Weights of a small GPT-style language model, trained from scratch on English Wikipedia.
Training: a variant of Adam for these matrices, 534M tokens, 8146 steps.
Each number is 500 + 50 x the weight over its row's rms, rounded and kept within 0 to 999. Layers, rows and columns count from 0. Numbers have three digits each. The size before them is the row's rms in percent of the matrix's.

# layer 8 MLP gate, 704x256, rms 0.0473, rows 0-410, columns 128-159
099:509549555559357442476475513504570535472531480604544492612490429529440569486494597515487490560503
093:539474478469501492421525490472422388516470544467573468546526501530471537435555345531521429511442
096:517529460455455521448464443543549426512460509526472530507466525550519506560487507420504481489574
108:498552537505468505490434605462593528547572533599537502528415516445466549367375466523546528612517
092:476536469539451460615465452449570523604474488498489492429482527407475432448526420573520555565477
110:566476424457508533502502493512485598501483425526484541489524494500580495548438492425434483442561
100:532440422457499490549493459587469461474469454534466523453462493499522529538470478440490505544495
102:501436494432489518447498509494475458479599485508512553531489595570499406515519473471511633525506
091:528495542473504601515563617484441454436507476487405550498483473540503503575492458504451557418595
095:445521553401470444511481557463526476408528531550500535537551408478563548499494428495457490550514
097:399527497460484463555443380496487549494431583410557441461543464465471507541588481490510504525533
099:547473463550563483478456449570521517487440442474415532544511502579379558510504463445527552500624
099:463524509520510493485483546525489548538513478434451460450413493431507482487480481579455498545453
097:511535499564524497395405562467473456475411459514509501431585559519533501490482529473492587503557
109:476519547534460551512447474502554491521595517513535500524490506449413504455470498449557486558534
094:522465498511515543404508527605521457496505420420518567510405521505447550446491502562570530540504
100:468425576570436460556490438417413525494399454451450555534479551565517560543500485656446480424526
117:575529532520433523526446510521526472501477524529487448505476424466490512413400546493580521516534
100:439500557567503476501425421475486501480505506523493526516535512530425436484489473437443464519486
103:495483584593454546514595452484568596492510566419499468501541568438463507519545432454566582468512
099:505555536614522541498403482555515512457598459518477471535508462475515517460552481456470528475479
094:446525503444462454508474545388595470465512453456526490424507527520529494434509509529541503542436
097:439536460502477413396515555498607479547544423512462511525513609604462564566584477500466414554516
103:518471423553541494531579507380487435553472600481488479388459514510550498539578474459580536463462
093:595546574552501385453500433454492525486456507515459513427584570471475588437475535567487560456484
102:511519560599437510523519484602569447512533504575566574510472537553566463527415583517538540483525
097:460482553517473542570637586581414542469474469425498546429542567483485560484472472515549572493463
104:512566514515432486559423433490478528452466373468492550507477483539453439426530524504534523448532
098:537575452563459518473536506516526496462452480505481542446534458481460489488553500510510404541514
095:403522436598486537503571574522474450448481444410455544486480568530534503517498588392482537452568
098:504547482515396493465391449562540518499541442494587539503504539538439539480345463527449415460555
096:473556486521550485579517546608580573449426551466522566516482438573493514571593507567570462481494
096:495500624527504486427474454599559435448494393464534506425499543509461456532384471488442557484507
096:548513476530442430577505469499543454471449570462466457503452479545448482496535587540466527593558
137:583577554597433525472533561539445539459488439413438580431465495523442486548468423569431521530542
091:443557496431500527523476462475468459415612574490562524535510472542530475546484512506480401515473
102:436444585492473569513454486593446466484517499548548481453504534608528544451461497522651489498481
112:516555530545390541432466385556536484570480461600627593511549511540475542487520509417505561549478
107:470610543455401488423554555498483441446443532457567514461596479518500571449371504563502500533496
094:409511476486526462475554433467463472446483545537541500389521481483470477502512415493501525467431
105:462580529592533549522488454575427537541517427507483480456520410533494516530481446438581492453478
100:484554586449468456605511527443576533507455537571528540436555534429416536500548450505546539627521
097:499504629581451533471510567479436518496426483542558483523527450430531558451491483520476519448485
097:564514502530479540410567503567504488503493457540423533535580526516480540591462512576460515509552
102:498488513553494447535561499482425404503528478592460444472595573494512567506514464521577558450522
102:569530641512450565558474456436571507439570526469507527535545542404357495510446497539582473478505
097:567474530511487403511563523446491514518497524469514439492567516544517584488563462516436440467538
131:436539516547464420408435603502440516481542563441574521461478460524518438515464471550571569539480
109:525490500604459510474464391534442417544472510565519452461497368476572531483488459438535471466456
100:519517502639488518525499450478535491434533489427515571404528575368427534423460503435546514520458
101:432571454527354405480467526518529509440471511454574547517381518406534533413456458511479552607507
109:397589432529417510522556522556512492504504420484573571483526452493547568480456443453458559488559
094:460483547442595487416524519536514480521468535473486453547502501572519489517434490516419534416490
098:476538592471517468576499583408533516457538431553497551585521512497515522394518537468487420488537
104:542470474489501353526447434532436436443485485467431468488630571512518522447543501482483509508443
101:558582559496502452536484536499500562617629465581480485463476527561370621508506453578446455555549
098:507517480539468503483535512550434500481530408461541463445465533475568617388477402489545460577548
101:512496511418517444530455469431522610528490378546429548550556516444481585461395553506488508503595
098:489428502486531433422536463463495438508554594459449455431591456464507501427522384588459479506503
099:536574558443508505535428401531473440573467449481518481571496598551556576410482484476518585504596
094:496487483460438505450483491594546533433481493494500515469531489459485433486518506551421566499550
096:514515454439493537473506359503431509584474461564540520426510503501535531534444483563501460503506
097:440552435524475503483599524483497445543450460444533543508580487549471484524528390407490490546470
098:484453497544498562469465452436502539582481547453452476570522496454458467429442483534457559502552
105:542554488517515450485428532518459503487383457539491613405478530493541524469510462513474518505550
092:405477489474535404540488501504416487460481507528518436471523467424581554527554584507457541405517
104:499440518516526536524443527487471515452584480519507451568521598546501527459440535487449550483470
098:456557550528562482543436538465513562508528564469509464488547526444614478490485512458500529510473
092:509474582483534434467435435498556519517539459481447484479501483454495537503514407470437479598521
099:497555519487433604485396479501492487567513516549499492420481513523426474450452437573512492529569
101:469557516498451445511493586509429578445489516564511557479501538609462484580480426484493520536530
103:421537602527388487463527511461546510473447480536536506475482517503482456544560420536494517517492
104:498475430452505467546459454489520569449515541513475579430560631474450496495420451430594525476525
103:458444512579482522413535573373485576466487502480515423543506503453549447544498477506467494486494
096:510451539483409478468566531540442571449537510505531493513404508482528466508387572596471485507522
101:510464550485532505438501514464518422518541428514505413378524453513519509459488439509497505526517
098:479473540503459513418502439493423424379475575478550534469475479506514417488520519473417550512422
102:506521527486560527457534493460414590445483451513417558544308514483409506576487561526465537565510
091:565579545498530521559430514571510556529452525481525407525463463447533485466487485488532527538481
107:592538406489418539514461539474558489611454496590500457420580445441553597551463507551499552583553
101:453492523514473584508507481533466450558493513528490506536547484386486513431498456487529477517544
098:488577487571432478524489539463431584489453531491476493584455488443552531557495448489476515497501
096:426473551520461414429468499500513498487456530462538495510459439505557501436458511474416565499465
105:508515555548477526466440564539467525472459492522447573569485572540503514462436467527439502506573
097:485525518463500520518520486503379486388568569544491502464568517476457477431531487673527505459450
104:536469560533553489490539476478486531451526498504515584500500481435473543445509417486550559546513
119:540515470485465574438433551544572506467381492489609503525512562428655440548460504507455492547428
103:456511593593502494517437513465541608464469548453518502517429556502508546514476407486416487525525
105:481515535570405440434456512540472551519514476449514524456437549509485555557408424558563518468474
095:438529491483511507423486522470462449482468568544514455547593456412636472515493500597499497528492
092:503590510597432544574526500477489441467478539418494483414389542534450574481459496571476508581474
104:516537480541437468468582515388501603510479522514437552491567511447439460477526570486421543546486
097:517464489500448542495473473457542449489503445563490532403549510475521536490474450443447511445515
099:511533469529449452545484483433440425522450530460501490467575529446512459498448438428460477506490
100:490587534625592555457463435512508425478438450435570458518503409526487464497553462464559535462478
097:539505494541481481557418390442465488581537468473458539522454464514530586474547422523507540522543
103:490587494603479461416482630496602488447471478543517572524588437588493473508438541489456505503512
098:563495515545433561457471485487466458473495464514460571553538561527556508498475452558501493447516
093:474415527548514600547532474458460569556507451504506523543525458399585484388576447391386483549552
098:542522476523534394468391476482513589457524422455506511400499573533410485421434480512532505501557
098:430438473445502506535527639497488583436482525508520504472522483403439512430500510575420527436510
099:479553505503502537511439473621466502475544457481491474506625418564546415526501488559517533535539
094:562509575422531470542534517494529550463473493550484552538556553438485583428554505548522593481521
096:500504482615494484492467504428461513523589451480488544453562418596444487505495490521498559544577
121:471543389439511547383515516514468534437478507500493398531525423596516481498445496575451543465524
101:510395519454438472477501473479468495415403476448495551582450498478490499458442543540492574507514
093:490541535449487454493483543642500477540438476518516440461532485525538506474555393519518453497562
100:595567566543521558629509552555505505488453567430571591437529539465488522526470520480516451491477
101:477528604473458474483438583425405518427558532468443461526501435539619477500438464492424536620563
097:559491525587466564418504475469536541542462514528458517464459415454519479451369512516547538499436
098:527545562533549549517488557448472590550564486481504578515508403465520536454514594450479510496552
103:531444544502463550469477491505444472484361517466472549538565484447531574473484479510476538534508
096:543480476531473514435475594576552479485516532517537480520508499551583428480519476563505482527436
099:556478512486446460492371448524594556466528489490515556490485446515515485389389498464559560505510
095:534424494383493444520573513503455483420435473541547542562572513559529482542430464564540477565413
104:372440498546472525406506498481528598536447459526440416459514532467469594534547488470474570521473
097:486569465554449437483512501505517489596506585461547518566531516529534483490476464509489549529504
104:544552592428446501364546560473476572554391428498511573466579511408468539422445492582502421563527
100:431557507550564511522497470474516457502568571525419527586435478443538491438545467619536494514569
096:515473560522448413419458487477530507466619552482587505466412536472550444471485487561413497525457
094:532522487569442525531469568479443491570544522543516496513506452485498580538498530540559497543537
102:517489492497481528481468500543489418457422412515464467457583482438521491466450447526557473443549
103:538534516517511459487471572542530568445486505459484594512446521477550569488519423480553576509616
094:503485613468508528473530518553543482497393514512540476459475483486585462544543533520496508508487
101:533518569529492533543515481557523576410480501468454528506576507425472510556388497606475560513505
101:514468499548440448456476467479583508589561367509461469490542426489437484405502577422559473573562
103:543514553512487515435450492503557527524561608536497400470499486562463562494513494458464584563498
099:584564433494514485531468575476494480495542567549446464535473542582515502540618421471512502428542
089:492556526455536422418493525493559512527496485479495466499524589589564482497520407517547596494533
103:514523474482444544442374542544443462493500441551488572446560369555492526439443424605582559547470
092:473526566490484626506510486505465582438419581534563507527479453530514400442549547480546539425462
102:601410483515546508607466454481578504448409487508517426478453541433428443402488571484461556524453
106:472528550527482531509578388476452456605444495535525533428474517472528447531478474544534453541533
103:481581498435395476506471400600530512485554463487546573565445546443484495484503489518420497534565
103:538556494498507488489419559543513468509464481507570485504544531479371511514449480514483429479527
090:521613534476434472464514461476419472398480487586523507480535500503387478463462426478544425464492
096:467526465465447478570496494423496538455420516470525563494470538558495544547616500488526424401521
098:494433535458501493520463494521509519534544512438491636521415484454474532506497555511471528521523
096:566496469463484549439483460504474446488438491507501546468437445489455501507514519518594475571539
104:543566564531447484486459439450602531442522486589491615478457562486411517417508510559425557488517
106:470543408545465563393474480528451462599552468480557533506533477577446513503525465473475510544530
089:419399381556469454587504492528547534503531571486536464477480446664511519601465522568427503474443
102:500470562442461511535574543512488520516449528547502532544600578479477481585551530559483488562524
096:605449482572505480524501485464535543522467583482602507494519478521436448545509469497495472572395
100:519466459486418504564587463575485591494418542532502454572506450579570505617454544511463500511508
105:462510550588461503527512478598477408463494506537490496531538553476525554456506568495595606503482
096:555576583472358408471442554435475470435462607622529503564577478467525492501537439513421481499480
094:549485534487492471588517537479636447520484474547535438439454594485461538467458453556494510409499
097:529530470519495497499537518508605468622470503573507512533464503403498554485487561466458429535500
107:477515555560395488470534525463518499444582415518464479469487454450453485391408482490560492521473
091:468430523542421558587395491445504522505511493411471473491497510489473472509532446471538506468530
100:409439560503463514537478475510529563493478485533531441422415572543468539499469426524523469468490
096:582546494481485410480507545499447628580487456496503457503639450521526496450438381452502530494505
097:494577567473427496570453550529539542482525423561426533464504476514511494482545466537461482450536
099:489456551466477458566398488511459432477577519476487515573539575508496524487490445622476576376478
097:485466427406428543513507466522563392416526527382577547528568573431531401514502488549566415549457
100:465448575489448582477544483507538490561391495380481428596435515474537522497475489539630528538473
096:435561559533438466423463598451514475497418508431544528566405487493519523520490466560480462521470
099:524505499510487543531503451569540450430535404559506482481599576514472501455486550523450475468456
103:556466558462478475464534511489459401553645532486471493524572497474583595451513400529497530510502
092:441562497458563495434414431460442557581537387501559447532564427472469559449505557500491545450546
099:559592562551547442455470485479529514514530547496481523497481475481469488532467486595466507517470
106:481516500498541504435510521479455451477431409519431454520447478575460545474534486459476619529553
096:548534500480508519383489530495518591546513465500570480501498447493443490474384488481511570581547
110:540458502445433542473472457521525528523486516486522592491418398469456554391485466511538453474556
101:587505533466463562518504524488454553558485422425533592505509470500505469504470510458557484479520
096:511563553493538527502524518680481436433475471517487541508507538574556416446509497521514506502504
100:433568449464483533558513454484571570498512414472471629474533551508519533440579550474511559407523
100:399467453450525519515482518545546409380606578484512576456604489543397441456583565494467531525548
110:458599485497450550519453511472545462478543460520502464530509563524387588484478511442553477547553
108:571569459577499442493495460514488546523449477501441491484532396480497549511462551549477453593481
099:431525448474507386479529461480500460469579484440482434497507550414562476514441478501548488413451
095:413577525610464515497503407487521457438518557429480520547533502504471539476575606515439555463400
103:468483510519429518383425540585471506508465511472424435472550517431551503462523517528485596501520
127:498492501529496528485470432522532462498545488442490508343595526516444480457472445484522491532496
101:532469493456553406595467462441565525456464549636472447535500518454430525483500519466527526418499
097:502492527377506493475459584423595554491371496539487526483528478450473482538526541389461536483512
106:461402515444450462460548477537538441540526395536465452615620442400532525546456478520459494479520
107:537468505506549467449527511465522440437471576503555432508566496473552453470527486489553556491441
093:414473550556530469582478448474544499476493540503482608503477562551553443445538527470465475430515
127:446539506559488497494494501557565508526564529516507418441501504479473487510493530534477505487473
094:468572500423434560427530429524565494547576459517510608544507544376408477533492414596446607491493
097:438467478558482572511521538491421485502590450476545485496519508515397439484501459471489536574482
091:449514477472414523473452330536437470494463522450563495533440626551513488538524563513500491514414
093:500548499501504426533598578565450462443624482522579611543428509518497453524511601523471576513479
093:556641473607480571575530591517499464632428459593537436412470474546560577455427514473630495504503
093:475570550517530502444474434556568493601475475449562582513499431517507434525465510459503523468470
102:567487503519430529393520569514503429559412508483591526479459554399545556478508470451463525515495
103:514540557517365478444511516568540500533441364492467517526515521565423596442476466477442522442508
098:466475532455407483547498508610490530470526535486538502459476438468617505491459464472511478487476
089:568593547513432499491459470448548564457490553492495574489501445510460635541525531509546473442496
098:466421471451510513495502428508441498548615573533483502505450540433494489472485486560464439388508
126:530517442492433414408481616534591570437508423595527510473506540487468503421504521492503600510547
094:527478469362542551462570570463466563433573538403475548545456538562578459442435346535486560495396
099:448491572516467504552477508522546526439486478505473363432571450425482566455368479432442515467491
096:557571594455436392473513411515489502500445474448418554422435578394492472521523429576457562513512
102:462458476519513471441430664490457480404466489433511512511510548541441463389423483493480564449490
095:459545504469539556465491471445484523523515573495525549474472503437493506508501513550553509499445
097:566384475421505373423469582489482537499533448543551523518463590546572527497456391485552473511482
106:427420508440488556504434558440360575431515512590532502491469578520568507406478445478488522491393
101:450500587507530529523474537471524522550517426430469483573467500459476450581579516433500585550493
101:527538506605476520521445502461632444554484487546509505489490445485500469460545539533450467512543
111:472459499558417462479461483524504583428429513510458541478505489549442492432491551436438616472599
104:497538568524517492485465513513505515557402551550551579450527496523542478520448550581660480491455
093:495568530445496362441441375526514495447387541445536505489518414459515611472371454519499561468514
094:397583456472554541423611533487492508498557478449460502546420520512426472525517431517505519568518
091:426585477414490534541483533449430531467451473471490467603553493526481427500541549555434537583447
095:463480518482602454542507469434530429413570494525457556531522552528567523494451495463518528449453
099:456525458550441483443571553498539540499552456521452549397525593519462515524505431587463513574659
100:482457364490476473409570509487577427590539468518540445448557481467480547473577547435482560672503
095:494495501528479497465443610494562527542520508511486543530479404500505590485464471463461535477611
096:550570470489462503403421450510457485431511487495513460500476523521513454495428524491586632404484
117:517451625465515575508503541493467484527601493516510466451437522431495511449539431554506484518557
098:443571605522409465444524519534521484366461499463557479457480531496539442492536476537419543493449
097:416526555483540480538512500464456440528446497531496499547615454559605573477515443467495361524546
106:601487539527522590449548482371430602527513454545456526595469476553511540432495429470527561606554
113:502557579507482460457487497455537458476500448494437588538524505514454563494556553581436515545534
102:512593540479549490489457514477531597521376538585484497441508468438526504448404510566487447467474
095:524575513484508441525551445506522470541516506545530559498500549535476507530467556582441543521440
098:562573481499480559479510475531530511480469477469515528373521446498504468507443465555490571591520
109:511570549463433482491520485545490567468571440397394453490473559491432512466550540483540499480547
098:487488472538462504479474495525531511560455515447508578616477448513414499569465542450445516390470
102:482532484422487386466495438485440522466356521499514504500471554569522463441362470567457474593462
122:560504568482470555553539498483587503494534521551523566480578441504501484507575524512495476437489
099:508488583520516419479480518515394472524444598530523541434514549462574582514444429569557425507421
101:498516476549412544463530490537508456522483470495617484488515434513608487456405531490550533564351
096:474498517539478509492491487494493545486559564489475493524546532603443427497550506460421465476490
099:511497585439475401480521495480574464484504463653437480441431402515468470483448458530528434505519
096:397497491444538555496435494547509524492608460389513478544400578594483522481529582432561501489537
106:581510501539450499571508495433408422483440572481512542461560451453506439512489529518500576476496
099:530567527556410500442470508581496514458505439593512391405525516431545506486506481494613556505550
096:561430536511412456515424467521464498485533558520444488491567536456463507417438496555422627424490
102:541434601470500492546481522499407520574472561572498474487533486462480465476504437516503491605456
107:431428560492413454438496518499515472458463502567480492563393470453513455532510504508549611560442
100:498568505487482506439484533462506563523406495524480572393547555541550469516505372430546537533521
094:446498485493473480442503481506534567501486503493539452547481405532433630590504442563480474460562
101:532557440535445458489546476641465548549488503555479516554553443543523495422535474503517582385503
093:473585473477438427510608482528541472462500471557522477547472587412426463512514455568464570475451
101:568496515494490430526474486550535420481417497573517547363435535492511544478520465548618428527563
101:485469477516552485478512423501565453524443556508527462419548531539461547435533489438532455428471
094:451445507475528511437566474461476467518560563367592514522474617522438420473563513463466473443481
105:505485498552490530510520476460524531484427463433499472461399539589418477375508504486532379402519
101:452460501577505517489556501465442591528485475453427573550486521518519550476483465465515496529626
097:488496644506433481518529473453486454511483496519482521560488567449460456492534499527523477495451
104:532471493492534493477574447463490497530506505598455457512462515510436548460518450491485580628554
096:508574565515470423576443410611482534452445550450498479567531487479514459494553452448511501497552
096:522508555470498523526607557587458520408488478496490496515509555492541520484457431432475453594505
096:503577443477497437449521467468492535451532501540539477479476481484449511517462515553483478456519
099:565548528520479540522484487525502510459589497502562620600446506431475480468514457528432565549517
103:506488512488448407488523494439497545453559532342498500496559432471483489546524455568446509536504
095:536472468520457429481553505439430566545501563550474561488455421553501475569473528500481493460511
095:475520540518509517559533596469496502463615518569469456512446555465498440488565479376515491405463
094:475417503490476515500446510507542594421481454465501472433477499564477479532461530581491504425513
109:588534506539467533475454464537517529570561501522467484557445473452520584475420497586479457491492
099:574459586522480532423408464465399534500457531393481519537447532618479514470557481533468599454475
104:451493482465486524540540539368520540451554576418486503460454645508427549530520499508522475444474
098:542444475494530470439519511421494478498557484413480495486532490513479496440457504435478588542584
096:478522417518489532505538541532438474511444552520503524543470453533509486504454438450502498514516
098:534499538450525486466409527391455517563556560495509479476450523477497536513443457559522473566474
094:499463549553565548439535475452407510520417456549583544503480490514552514393542478555545480583523
095:481591562452489533487562533546543510496477456484462491535555570515502448550562465605557575448498
097:457512433531487484582456536445457494530498571444491502586583499398592526380454517485514456524491
098:400545548531472510551492522529427445447630520450534578483524558436549512574519531537421589445441
091:538479460591558494481565582562516520510520511495541443554509473570498550417396542427469512628429
092:460466511539467557473390540415490437494588538557486553468512393484513543557413514603557532548531
095:396479544537427539526530547495466481448456520456548482552410576396547495461430512496590483476481
094:442454442522518520500607413515437508311518469484532520468495502494463452465486489482492595495461
127:430457524533540509509516415572436490486413465425444567526490529459573441560542503485501578529447
099:484570446415497476539476552498535488559549470579545624442503484501499567496512514477474581583524
109:578587539502416449438470492464609422438471457542559486453523504507460518547515456514447487523532
098:547534491515447465553539486454414543459479528452461491548458483521489546581518471576476479502515
097:525502570551501492577502545535484514410472534418556468543514505527495492449451523598505477506529
102:497529586483504525491508445449473497497573388487571551462507605560411542450474491465611468533455
099:485533610479484509486490517549486436513569592590441515457535497472484511492519509458535600477491
096:451513557410569565517502414554525446477585446531489494518510420513504447535515484391500530502500
091:407488601477427530526453580479518541470527482518459445534514464519498468479521546531431548535505
103:569517471492400485521441462459525550448508479547505476473519520417462502445479490523525543479556
105:496592564570537500490476527571504476474574514466476573477543519490539477447512454547541503494510
099:502527540426423459533579435518492501538376531465498480566413542446481585527511450544473504504510
105:482559592489448474530468457570500457471542534521515535460497346449468522542502579511543431517511
102:502485486453523454507487435532501460455487437522572532487531545463512520606463396463513538560466
117:540618488586401450461457549453514488509564554483498428421494491516489526452506514412608528451565
099:477556445510445555542494560550427500446538438537515564464547419578566526525477385623541528473489
100:495507422505489538471471407486563495447487500573482509557531481508472610477400596513532520425521
106:543520469542484418429491449424560422535430466552498565486534512464473563475407607478430482559601
104:550510531473404516533453482516387494417559531485516440513548480527495428484531513493487600502495
101:590505615533477515504541507450586497474430408546479542516419468378484528510473566561413553531532
100:456501502494503434380451524428487436500538458489496508496556531449525560463477530556454521556543
091:449416505484478554532472490495459457504460479442396570531517517529471475518573508522474418452514
098:538510441503538521356514530574483435523528514461505540442505446559536572458561498484413502546499
099:467475430585488496494562515529424555465406522545540520476433483462587539456473454489521481533526
106:457523511447507527425436476443496439488498470541462539504529473534441534484481518490510420482559
096:389586517436516453517471492590451413500488394557507395489631510491519430518431426486621530448442
099:530512497551407466484507499524691516478543486527477461433532511519505481460467419528475507502523
098:526423507457584455574571477540426538403478519435469485525580574501482487488558541470461591461530
095:554482515584544534508473430442448480521537505634479689505523516450532631414506566466484467465596
097:427602458512564530507603608562533483514462518457456445521543540467516574481563460486471524505508
097:469473587552392557509457484545541473516504458529507487504426408531542460514399465529497556437428
100:450542523567548526504426433585523437478460540572537554523581485552558499431490525495462593529530
113:462545513524456416471483520542520527498517440403560497539575371493580534374471462431583517459458
095:532541515473456409416507474525454488485504509605471451360448419485383427527445438486540563498524
098:520501550547568535554498472512501618466494529547416491471544445500408495369487517424481592469510
097:499508444473411453468539421499436514469477529463504542518472516439446538396517530463483518511534
097:478495423622406545517515518453533471481462531553465550507568509563470428562560469498435489478483
102:506485535577501535539477432587572489487464550449543477445479556455541449474480520555632520583428
091:454496477521418459520472458470434518391407484542454538534446502422535474485550428482544464510517
097:484541462475469450483428470478454544527474492501554465492489516517478520576490434469479499490483
110:441501495429508511528488473476521469506546538505430487617497530489510504458518505474499478495487
100:573448525576482514516551527540582469446559463458514512441494513580494486484545538490525517536512
105:463478510478343487427488493480589514487503526502506466551449511488520504502485641466477554417456
095:446554456512425420447593444525414549523531429470532454553473499497539514466479658491463525474430
096:450460597430440475478487489531522572557622480490527536508423490383494394493530393580509571530489
097:443405613515477486540434452492518432587516444512448505535429568587509561557518472461454636542511
098:519442474542544596483527568550422456422479468492536514449557592520531499530420532514529585494538
100:483501526483445592488460558558470519527429572463496463541501482499495518411579404522530503565510
100:411546549438483446511549536484549481458577449543464544522498514483558564469497455520429520584496
110:452488604516475453491473524486518508556471422514465499479542523573504475467492557545497612502516
099:440427565450458423451520634459535522453523479493526543430500494483459486636505501585448433508476
094:540432538511506619497473535527487584408503430481445480508389518499450553583506601420441486415528
108:547428549442518443536477503468463518495467450572470472475540453521474473501514469560470532581539
103:464554467537485489418548451424491546511462466644430519413537420563411476425526587480491433519587
107:415602534502463537503518511482509486436476567541522516445573556486547496440509499446564592506515
094:535582490554487467572401475465558532542508432543449464490513479568485510439503549514416477446604
100:554538559444425478552472490527580510478541486425444560534552502536476558473516490569482446537552
095:488487504504487584592526502486502552452485434461564539480470494559509458539474511492487598487537
096:567423500521517636539489489483452471527593528479467511485472489488577507480542511456471571517534
113:536556451558426550436470434529509431519562429575505526508556487553500526501497424449486545511680
089:434489419415444517542551480595522414588560460602503482544488540534484531567419514497557548442428
097:546554558525535531522465511514543452585544473490517444398554474520480467470480471567527524578504
101:473411543420512441486481499554481582603513506542487540435538439460509589401487508535526382528507
096:497554437394511378540446485511501526561493516456395512488522547509425566559560462464565541498484
099:471484500466468596472554545495367527432472580415505590536489411577532554480463439462589484522552
096:455531605518480466487462473438512617488423448473604593589624421479534459407506505474541560468479
102:515576542517523514447485435486515547491428456538467505484475538527499495436473428517570576581502
092:470465572599506506512560527476438537559510496475422516490537451507521492515491491505464603498570
111:531472410475423548534345496496504534470379497511467509494512568561494555525479481532480441437495
103:541527570566478420475507655498496545504575377514520530459468552492575524551588541477424513430528
091:475543530425569523513530455425534517531498551353532476590526430483544470478460443490525519492519
095:448470481535451511454566483513502657526471486551537578519454508466517596436493542483476470447471
106:541499472431526557511533442457488398509447394503482528493543459427486507497482511478477463469512
100:432519483521460522453500534564559615532520414547554496465503437503544501503470496515523455496441
103:482454538385518404516420427489527518511471472467478483522451539587515613538527614511413562573545
092:528483497496487601516501538491591477432464481496529544545608438367458523383542461461506471544528
100:439498470456419443415563455413486563553485480492445489479576423577516505452510480534465549491599
101:421479479549442411517513530511494432358504523542416591492422557565495548484464431485533501555491
099:517597445536451457543564478442533483507478416514536500501533496446493563427433512514548470516516
094:527462537463443480429494464476438430469483478586451521532525457481546489513505495601517522469501
104:509478491531448535524484543548483503598454544473481423532470454394530498451449521441562474494500
099:493444522446486462432449489413490577424539579534479517562402530479433530422476547609511461475494
097:501485545548525478451469416589463481413522509434513616509448475449494450484518563489523561475522
100:499572516557483528513471408601510426612575526487480480424479536503582564587543490517446552466519
102:543580452554405490457431489545464480468392443584542513493610496571447468438447503535508453501564
097:545519502523403592451453434411491524542469472523460495458488430528514532455513445500504616421537
099:460463559508458496474488406620519490515518515365557462522494593548533493490474474503521475489450
099:499532539510451406484437482538520465466386558486519492546392488512440564413483434549509581582528
094:478478501541471423556510440490546473493428561479505466471481540445466517457432475457507471543471
104:475603536621465542520535551475580468444509502490399516524500469519446547446502489452451531492574
098:535567482544441399426358503490574502522504480513531526402479496514374524524496489489511604447469
098:484494564422512555477513602511466563481602472536516547569555521467562534531468493565480470560500
107:404505461568433522523523462510452536561466505446509362534440460516580495456539516460487506475549
097:387470505601544519480565557553587533524512443468463511593490487543535545572472521426434540517523
107:488463464537534489457431497540503460535473514536475471479495395514564567490578555498487477599526
093:542448459528504544548581498422393479467440562471474392567490469507562522431455488493450527550536
099:508522451515535582498470472544496434652521548440510536506551526478498575443481511430575478678526
101:464564539578525486472498526452529567567427544483435615485489442480430602563535537573506467549493
099:498478506543516429433537445485588510451498509562492535463511467526494427479463382516453527491491
106:462612470505469481501576514441562478444515506418586520552474530544505510416444443458616587541550
101:549417569407449401535439441445488414538446487509481562516618477452467546448565492505510508453482
110:499596507533507507570567536442460479412389440583483562492422489536566489479433510403464495553537
097:494501545609483522457451503408437556554476458560471482516531479468560524581482468503441534582507
090:470481527556463474453484517514463466464493541492413545504578477512562595424482528551474449474509
101:616581441433538480485478440487509501475513499510444441563489498553524555516535510501448528463520
092:481467526508515541492474520495440504507536488394494464596423489518574557513443508445494628550519
103:609505545522484578510483478515485546553519467594514628468443498435472609426446514566516590597539
099:513488498466541524453578495493460555524540481531541526520465511515527514407506496562495447535528
106:476525620525440427532426380501543461535479494504490482463492490530526524514460557546565493561537
099:548567469492490463468541449438527527558469494493478466393507443459433441473472462539437528522497
103:563580476496430501505489440565552444485567441511523461502452480552464442529465527519520522457513
096:493442480572516445594547477485587460517523516595497495647430555495576490475593498556524566436496
106:523609609491481437539464395488429456467612498493497500504532550534472605438554472549519519578511
094:452523541448467493439472523466496462508501553510489468574510437529475391518479557532493445526462
091:579497547477496479496420503446543527461519458488433575483349538529442549512419429459503576544570
103:579479559576524543538528428522554502422539544588549430498419477486460517460464485485487492477568
103:483524516517502395529548526537528542438578410532477601505477607476544512451521560608498623494530
093:607518491573510503504538483531569460438412374465529467558478421442493413506595589583491420377402
095:478481510487409618509580527558550531581565472524475487535507565543521506505511410508548522437483
101:575431504473457510509519553545467515521561500588555502567470454478533562598519512446578573504452
100:505462572569482528514391550381567453478455582446420495531551461505485504529591445537434549538487
100:412532527479421535543451542464471481530532529493499458493455525554509483485376443457483577455600
100:510411547540492616570453452471485571440410409481493436474544500470519502523471570519478501502517
097:558526439477446418549469558462428415516617465520489494491586511508428455533470448406528520514529
106:549496539627518486525516535565536385487474569478396541440522453492460515475468507383623352520544
099:447506589418515475600443516525460524461444481522450489447514505453540537537453518557423552561533
109:529559469496515501493494548586529542519528470496463477491445466557415418476491483561429455444533
099:450498463512466534429479512528504420548563626589516446440501505471532459514522453394545563403535
096:488472472530485496435543482519559447502467562544454535584462429461603569543459478600398511505480
099:548425548457479447468515505538573447469442530571563490552463537441509467565512543468507503554398
103:486578450507540528483511521520420487568512465541446596467489472541492542554461408450546493527616
092:512464423491558509574505624462446441402543521383513487505447672472586463556526510477595544498454
104:575520430480500524478539464499561454571480440497549519435502510469581488439446445511519603576490
096:545494469511426511407574583448460502452493489507460522438436512610446538388448560558520530548521
100:540530576584501519506486514560420554578500553450474586462502523514504514434345547455557546492488
099:516464495483423541463567572507493472497579460495510545396474552500531421490533459567517499537532
104:539471560499353503434510436474443562471441541562586521522540527553519526431536467534472475522579
107:501486519463418525576556544477488488398531444454397479475467524603473531425522499590556531438603
103:548513545430565533462589461449491440544434557489503591642531484542547566552473533475459514491507
110:556490487518431476496546529465556510418454445485553427446457512537504465450471474525573495477476
092:440463491478396454484495514544496455372505531492579446535466508369627539529497371532514540517468
095:479519557522424557464432507460493507541497431501490488503442532495476508519499493486458451531479
099:586468576567510556494510558415515596500487446459578489592511553586473508514341473554492514476523
098:500511565435453461436409495502442465480463533486377510447514561505522384573534452521534508526460